Each number is 500 + 50 x the weight over its row's rms, rounded and kept within 0 to 999. Layers, rows and columns count from 0. Numbers have three digits each. The size before them is the row's rms in percent of the matrix's.

# layer 6 MLP down (transposed), 1728x512, rms 0.0404, rows 1595-1628, columns 384-447
103:441505525499478456401469553447512527493496457504461457507446503531495559512491490477527401426517532516479538482479514502534433519466526513478535417489487515474425502534483462532612482614455499
110:529489491451486522471510574532460545467502471542524470592532368472562524505520426417521513492494470505367503564536538404480466403484584536493518546482585489460532446473546543471479482563467498
103:457453507467549434531420417530538487533530445521491526458507569502475478518582503480432585466424501393439448524548446515571453472469529544492557478430410438429540506480548420550546535496515489
091:471417533524503486490585535576491559563559502584499502460508450456463535506504535512494496455476509541461385484480572523486418499452482550503477408555648523483462510487571536503509475575524530
103:508500541497463417556527600532489511553432482556517592480609510522571534487474560502390512439513413650343586500527463495486482512520516476473555538509485412501504471488563469549525486568425534
096:391492453508551572437580417608502522534495536537463574414561520460524474547438628471453449483463562575436493390521502529497512500487577482542559506539575415545486506532507546440512530499507468
095:522433427532489484400521458484522508531490526529453489543517476479458556526498496545436579511557415514511474529548491520563556479502504506595499532627486514497584514512475539506474570474455504
097:430560577525497492489479463496494460462568432497476525479563448486525476484486514575463464478506467542398540534496587495491482434443643488401458444496571550477532412479502471482512437500542472
110:466531468495516514571514459436493504532432491488491477471540477507547473454388427502511456523470528427409423460561504500522569432531435565619445582483477499455404484487544520499481477557431546
096:601484582546565454555536548548490502558468491527457574559427531400599529517500531518436574513539467514613496493568471629441507383468482537494499438502481482349505486545446533550523475457555532
108:578554514498514501406473485440595461552423476404544432431438452470503568530433511552498530480460448475530471438532504495588435468466460482506524459553503498510574492492507496530542395494464584
101:444558517548519388506557500467503511568522526540605455478435488481505473427427526562444460463565551467470521388479514410553504543449576547429494529458556502403490600477511484482511432515519420
101:451444493488468532401478505555508525472551485480473461449520423451538457504532524418495533511508500511472499452505526497473468506506524489636490444602479544391454440400527480473473491578517534
097:529434457498411570473533504492547471559405510452555552525577542553449517466403472499400457486486461483376485585480539498531507583530435512431537489436460432528497487549464592566468568573445514
102:470455471424523501472495522371582506610440551506483609492458475488502541504484527444443471503501548485507477421528492494533421401597463436586593541448447511495510508435455476511433498495476483
098:451496462420488558587482496526438557577492395358486453520471513409544509587509521544542546519499539524475565563490510480512495524481477600395585457505475446492502573554478521497502467589485571
107:501496462505451439493501479418449434492479538451524448536436502433432496517522581459575466630561417509457472469437495570452511415451610450481310459530371551546491534512499510449412514597541533
098:451493509502540523485440515525470548541477452474398582454433489513542565572477529537613407429516528462528508521438477560516466535555571504450435527530541504552436507417469470419457506533501432
096:496545493491459477433488562553539441479548468544551453404473469515428618545405525514453512565426529531518422552563479493554526551526453520482500593493580467494507532572453490481545528610582493
097:494616452441519507516493561509510515467533382441480495489561462411458571524460438487518466574576434526566414456452452520439542476399561516595581527550454462518493567512459547524526562494558494
101:447429556561495497521471486456509486453499468566541508467476506460481469553402523483480493460458511470570467409500519485441405548526511373465528580540438562527423445534415489544507417527442519
102:488494459544523565529571476450489481526420541577525471535524502446514474544567492509492569493519452496607522510498516438500582494521443420528446481495520489591553465418475500433507515446520462
093:501492526382520492412515449414538444503472527584541515444534505441506456481446540507503535551524452495468606520373461493528499435510544492457509609533484462580480507483486467393538468516497489
094:514549517502401549543447555524503415549451482561499430482454547410473515541428501373516511517617496448690519528495493582495482452500518531547555417499508594509539518424483508615497421460473576
107:555487484413498552469471473550515466503580500553533571537450536443542490526471477515542462506539514500498474442542571552557453490529447528449526483633485487529435533585471508519508475608449478
092:513507445496545527408433515507543507495436552506511507491513538576519553537487448529569491467455487497530445477456547517460512474530536501446451584555398508494424506450463506489485541495527573
103:412485515501570524542484532490457489430472532475548424492505441528442538514502460491493598435554515568529566461588470454481544512484470484518535444607558472455475422454549505542486603510406527
112:470452625588458547539475468473534437454449430489484501462529499384482538568459563525535487548446533537474539515567536494442365529609422471468475439354499386536552529507499524469521549483528490
092:372491521579453465524518492508495516556515568544420530534492513459470437530478505514460525476464444454522442533523476511366427485543494462477500385553552526437406520484504577489486499505559464
097:436423574459539470471528432472541470428452481535464529468532540593479486581471573583550486481396481339491429470527465442528448603475450565528487534545450551569571543464469508521453477530569494
092:470503459521480439450532475497455537538473472554463465418493443573543571430594480493451450509494486491512492537446526526438537505422547465409429531484603527488465471572541512499551469636500539
103:500505478522475496542482457490531484533510561471547523502516539595497526520527563496457502509422468515494478599471492534550439552456550541533504430583489532464432587498521507604402521498510501
095:491518473447559472499468584486475433516530492463510556495470508530441513512470473515518579487485529479511445506406563556467477449537550538422543461469569526540491440504495489546577585549553486
092:523452471507484531484507449469498466472505464613516518483512394456527512487509444489472563447469450605465583508452493383445469545495585483610563381496435613578437468426527599508521485446521398
# layer 6 MLP gate, 1728x512, rms 0.0524, rows 1596-1628, columns 384-447
103:491519499551480493448445467517573555526437496459566552497539514545509556507511527472498477559562568523507480458486566552451498517591505473547526505437515595490503562467524472486461512547566540
103:470492498507482422556517570441436504444419515563490487560527567565497484542500522495472474509498558521444459474520582474483474468495617529504571492475461530539478538455572508495575504520395444
092:409404509489536497469442448450480531406553465447553565505610539433598505566539447437618470487513450465404538517454422457527449533395428527566475490497448472525464470483506510511437543564431532
101:538486530538463461550403473433428521541524588556522510418533499561564487473579527496500515497456503526540470517458492472459544531492507473543551524534545534557498507471493512496520548517558531
097:442592547512483554493526502453481541451416516601606578464474493444526510419476526576402514405481604510464484509516522553580537608429483530490429576469463502570529548435523544514553556511577469
095:501479405480483523522584447492569531501444430541571488517465412495490553524420511456549460462485462503470546505477479511543546504463455573496529495542468497429421465540550496429405504476528481
098:510549540494511545475341499562419489451425474500497473490505494522560467511415532455444531515552554478457497530463527437476493477482529497471471542543431492508543448502490560567548489515465496
108:545549534490413516507548469523503536488483489478603462541523496489487565518415426448539453458460559474410350529475591502589481527521471488506514585460458478572557497529568608500541489477451444
093:560474530495519518475500513557547467489552475388472393560510534543499501564523451487491572496498487601475406511504524500533596403521506522465529498512475470483495531511417543509521524426494538
107:471455523498446533485459519447515526448478588553472408457465564455522613513462533398440476477406574451464355574489576523466488462418540467491542582476502510528530491420516465498423473603472565
103:491440467563511501569449465518486472530519461438547429458559428425550564519474527515467580538485488447547496391508543508511480533498504444478545499352493465487555495484508551467519567473478490
106:556511391524435562457494502477532558480565455503552561554533473485517481521492483490524504523458562498491457517466545464510577574523446539456562525465441486469471587483506500374596451481408555
100:491517490509482474574571543546542508503539579438463497535523509432539519450438470426514483478508500528506531495417486436466520532503496454501560493558499502427579578567575537487527440483406496
101:457557513597431506478541516536516503517482541496506509610543539526635556482502461435523451469519496462417468452551507528533486480439564522453532572435584573444521594505558510526473474585482477
094:484529443441526566522500473490442524470455468473483507517531496463473546581555497437505462511516493548471515511464586564493370506512632606429492476476521549553476555524512487419528492566438510
102:542436490568529458578497379538639506565497509478550455440463453447472500493521593500527484584524512489468545480570577490598331495575643469399573471475530513491484538428455477496558494523479452
100:541431495598495489509542544535513465543542529520533547551508529563467511475480529425489461451561549465489371594506530518451553658600524576512526475457442486492516546445487503511536513488442483
094:515637601501570502511616524418531525503487492586468522570469496434529438533521633459436475509600558535489495446496510425621406520525516537517598436519466465488561496512429475466623526496432559
096:605411677550426490620470496563529499473512522527544471578459561526507476458489529431455506566619501482451507534483494482530419458587445514500516462484438600459426472507523580539563433571465450
097:610455494473445470590503461525538529434577470610489515525470558457578494565508459417465558567526447506462534504391548518409474473526458540513539520503537490485445468546498523538507489495501609
098:557520478544586434479501505449454471461465518552525468496492537468515555524565503449466471383550546506434463483461595474478605474521478485600555440503468502492452529564502479482501522537428478
094:515468594535451490627520584387449497395484454534515473400489544475566467507536470558576555444495506472431442521543623530513490508547536547519474559505416426528485530507448445431477469526504465
095:471477569507475505529432473518492529533483503516539484476479481536457447549482480497582487562436443540442513524556464502472501401534586553477516578564506474504647417430532538473546457517470495
104:555454439439485479520448466552453492411528474541527477481441542402525443535504484484508588541558491517437519440436534418440493465457456539421609596508446435467492581435516508494434579483569427
093:550518512518604516506527421575489509458503538498475475552441419559533458501554472517432504510484383446477374505583501449536472512537542458547549498469475524430491549516483499476432468471489482
104:516542461458394531477528479493498635517555379424481485517410497558471514475492522539539573507506412453540489498458507562506490498457532464482497498579523455473517492443464611471455585414534470
101:539470518564599497518475554476585478453443494505572488525515504466549656499528498578519427527498450530484406475535472450488430504476513576472552502513530529537387531536501533494518576471547525
093:492559473606607427477383450548471491528572550474590425476482519635583511475584455592400488444509490455569528575490511559508539532558478481497475467452553523531587559439491556455535357479472609
095:461593566518534453443559427521538577424422563560563453504517574504625544592559513512456504534429465448508452477501499536453471483487454512464571513541386508467462484536526519503443548457570515
100:550435510416541489500459501487517397533477554516526437491468494516583386439473528479514568432495409558606525469500522570518406454563450458511518495483458451463497533452507506503500544397516489
103:498516537472519515592572514485534527510461471532591486454427433440547468512512552564436551545509594608384478474558523479454432468524482417617527572435515584509477523549475516456469501473469556
097:495657541483560462486543486502468480455484459478533472527533526514476549483450506468536541543562549544564517503550430519548499409550454502338562547497541484468494460599505385481559491449473512
090:452537483438488540431521394485418482424523457524535473492510529390443476490507479549442485500464498593447527571387434440476533516592524465522567424499410549569474561474509438482455500479573425
# layer 6 MLP up, 1728x512, rms 0.0546, rows 1596-1628, columns 384-447
109:552434534521480501508495453532473485517471515514443469502449502408525341501497438414420592471499609465513517538643436554497431482414512458448490513513559540574546499488617487513492492494538456
100:488540499468455541476471564574492431503503511510470422507440440498434455545478471504542480546546559444571540441522526454511449618568557495522511510496541506419520510473387487512525531477441478
095:526544502484498536550392453535474424423479557500524482505441498515514404498520431461501461457544523553476561406490518478447362517579553461440627534380425563433413447524557499521431496454438462
103:504547521538446515479541487425404480530434496588439553451567555466521601570426385552457463481489461577504547533477534450479508554425442477579499405538473516496428410578496540520435446532513460
096:445528595512445473499557458466501518520562534475470506505478520416405534528476493411454523482517580609543384529501563469551501522518570470561464548481450481425514492512467497459472467442493436
093:448556426520604506502533508557552620539412515530497538463516426570496520393462571553555592512522518489448521582548478481532565498482469429464530496578484438535478468552509514415402556464534579
096:464502466536559473455466411533481407486521422501527497542480464456574503528518497439521592483575531546486458478568543513452477520544501480574567465498512510490501508523460481437451536496509548
109:563601533574490559519490481544562474582541489480606524497443451503524497474506513484530592402477479450430401445518425463483577559445475394392441550473435489456496435429480554517534516566434491
096:515568447549496546535536509548481471618518443488532460495505401447453473498537524446522482451506541455514473535442420513525442516578522420479512528489575509489415509532468495493481449512530385
107:547550488498509557427436475575476500608530505505507469482469567499501603456413543516533538503476484472505472508388555519569515426494574543370500501469374485546447516403462563456549539529415489
099:525459497464426514488488479492516464561524509519469503510572511529467625531569624425473509522511600471562403479514488569551501459544472498543426538540585574461495438486463505448521553607513510
098:537552555522629431488409510497539508556585481547568569517534553589512345432474449490495565490609541509506514484514526431472478482516483468545534504463569468545589397412509560476467439535465535
099:495576610472386372546465533549462538401548480511545495458524528463570470580477460502575463523445550498506507481459540528516560506470499453498553543528470488538586508570531582600455481476487560
099:589487471460577593555519443526580484526491584459479462473447406386536422499556516536485565530554415545449490556499472427553398461521490557584510528514476471539567373485415502506495498466420485
102:533381513519536457470556577516544636445551565414516467480507580514531494526513456547473503549462546476428441452482453405479534407512461543492559565439548539501515483507497468486407551569460531
108:510466523497451507545479436465537425481552388450579448476476474469573451642501451477522384557508517503571517623437489513490481501507368443533438525491552478493477403413454449545492554510550523
098:576462474443404450585544519514419529500429599552533431499482535456549479518551489488522567564418534478543447437501449447539434560500498527456486518555530471598474423459476476552572423538565468
095:494519532482554517526489490550509515546506497457450556534494516494513497454439494496504391614563537494399500475475483480520486496491626550447569445516565529492514510546453474477449495488498494
097:486552427465452541477442538478495481528484523436502483469514560489574515552527582496522571455564452498524534492536547622541491464574539535558534538444428465627423502506506532508575457507456444
100:427476399510479458473501467550497456535621549567481397564473602482519500487611551452518508477429473508514544459535511523509511488522516408617480525471458617467621452584568463486567487533484453
099:493525485465370556418446543543564577566450548511583449504571532479507503525522418528487429582524455553476548580479556481501511460538573549469588497513497440456492485553529450502514539489480488
094:418575554521548464522479528498477463462477506572460480469394448472511564535550544519483466412532570682520522508470544537490461463478488557530407421505479509503497495551519435492504533526472464
094:520550470492449575532444467537533579428518524459594496568525555501516455467543416478555547469390494463494441501569491470550505462500561440499557548437560493590564526477473574451486564440548471
105:473545593480517488454533464534571523537550546435546443614645452513545539590411503497457413452520468546457591511465467518518457515544501556480528568463518568527472549490509509436367497566559516
092:480487519467502494479493475449503543500522420473471483429483446592530456529501541552474504538516504539477523580545497536482480513500553420465488521620530472570489438589455413510489456510473515
098:533628606455529429492574469519497552515465521564547492522419358547524474612493481561506481494417467503506516475506526533589528592425492470526506557438450559529412443485497491463489415501502439
108:543527488449518577523495500496566532499455560560430469441494470477453545501451533428541477544511514452560457579631516499430464522480557512484528458581504439495479391439483537565653554473514615
094:538511439482537460493556434505495526484451466394476574544562442424536573530519454489571562572576470642485502466486558558630572501493403537508477604465567481576456449516533486504461523531569438
094:422450456486490493573493482530459504476594438497479430488494531616530465402496489450541563477472500514504490500468522424423433526521542487518577484498442425505555484483594484542470422496493530
104:564556522474519562585517462511459406459394485514519612607515592506517441513442519472536542499575486491594499436508456492417466513568503489551538540499389525503496484367458460564515436479476507
102:547434500483516534502514566411548564518445508530488466496561487563433436550610530402461508489417535550524584519442452518571446568566538528500550437507479454437451474494494506530527444469442421
093:501527441468541583429423478417528496544490493413478553470510575508509451566550466480487429520571509467501517556585562513477573516513473478491560507425443509514493599529469475449495487493423489
091:550443540527433535531453552486485515492599555500435515484535605456521480475580557555636543466548441496539468486526475530608503557569458551497524548528524447451529476398497602572523512596501508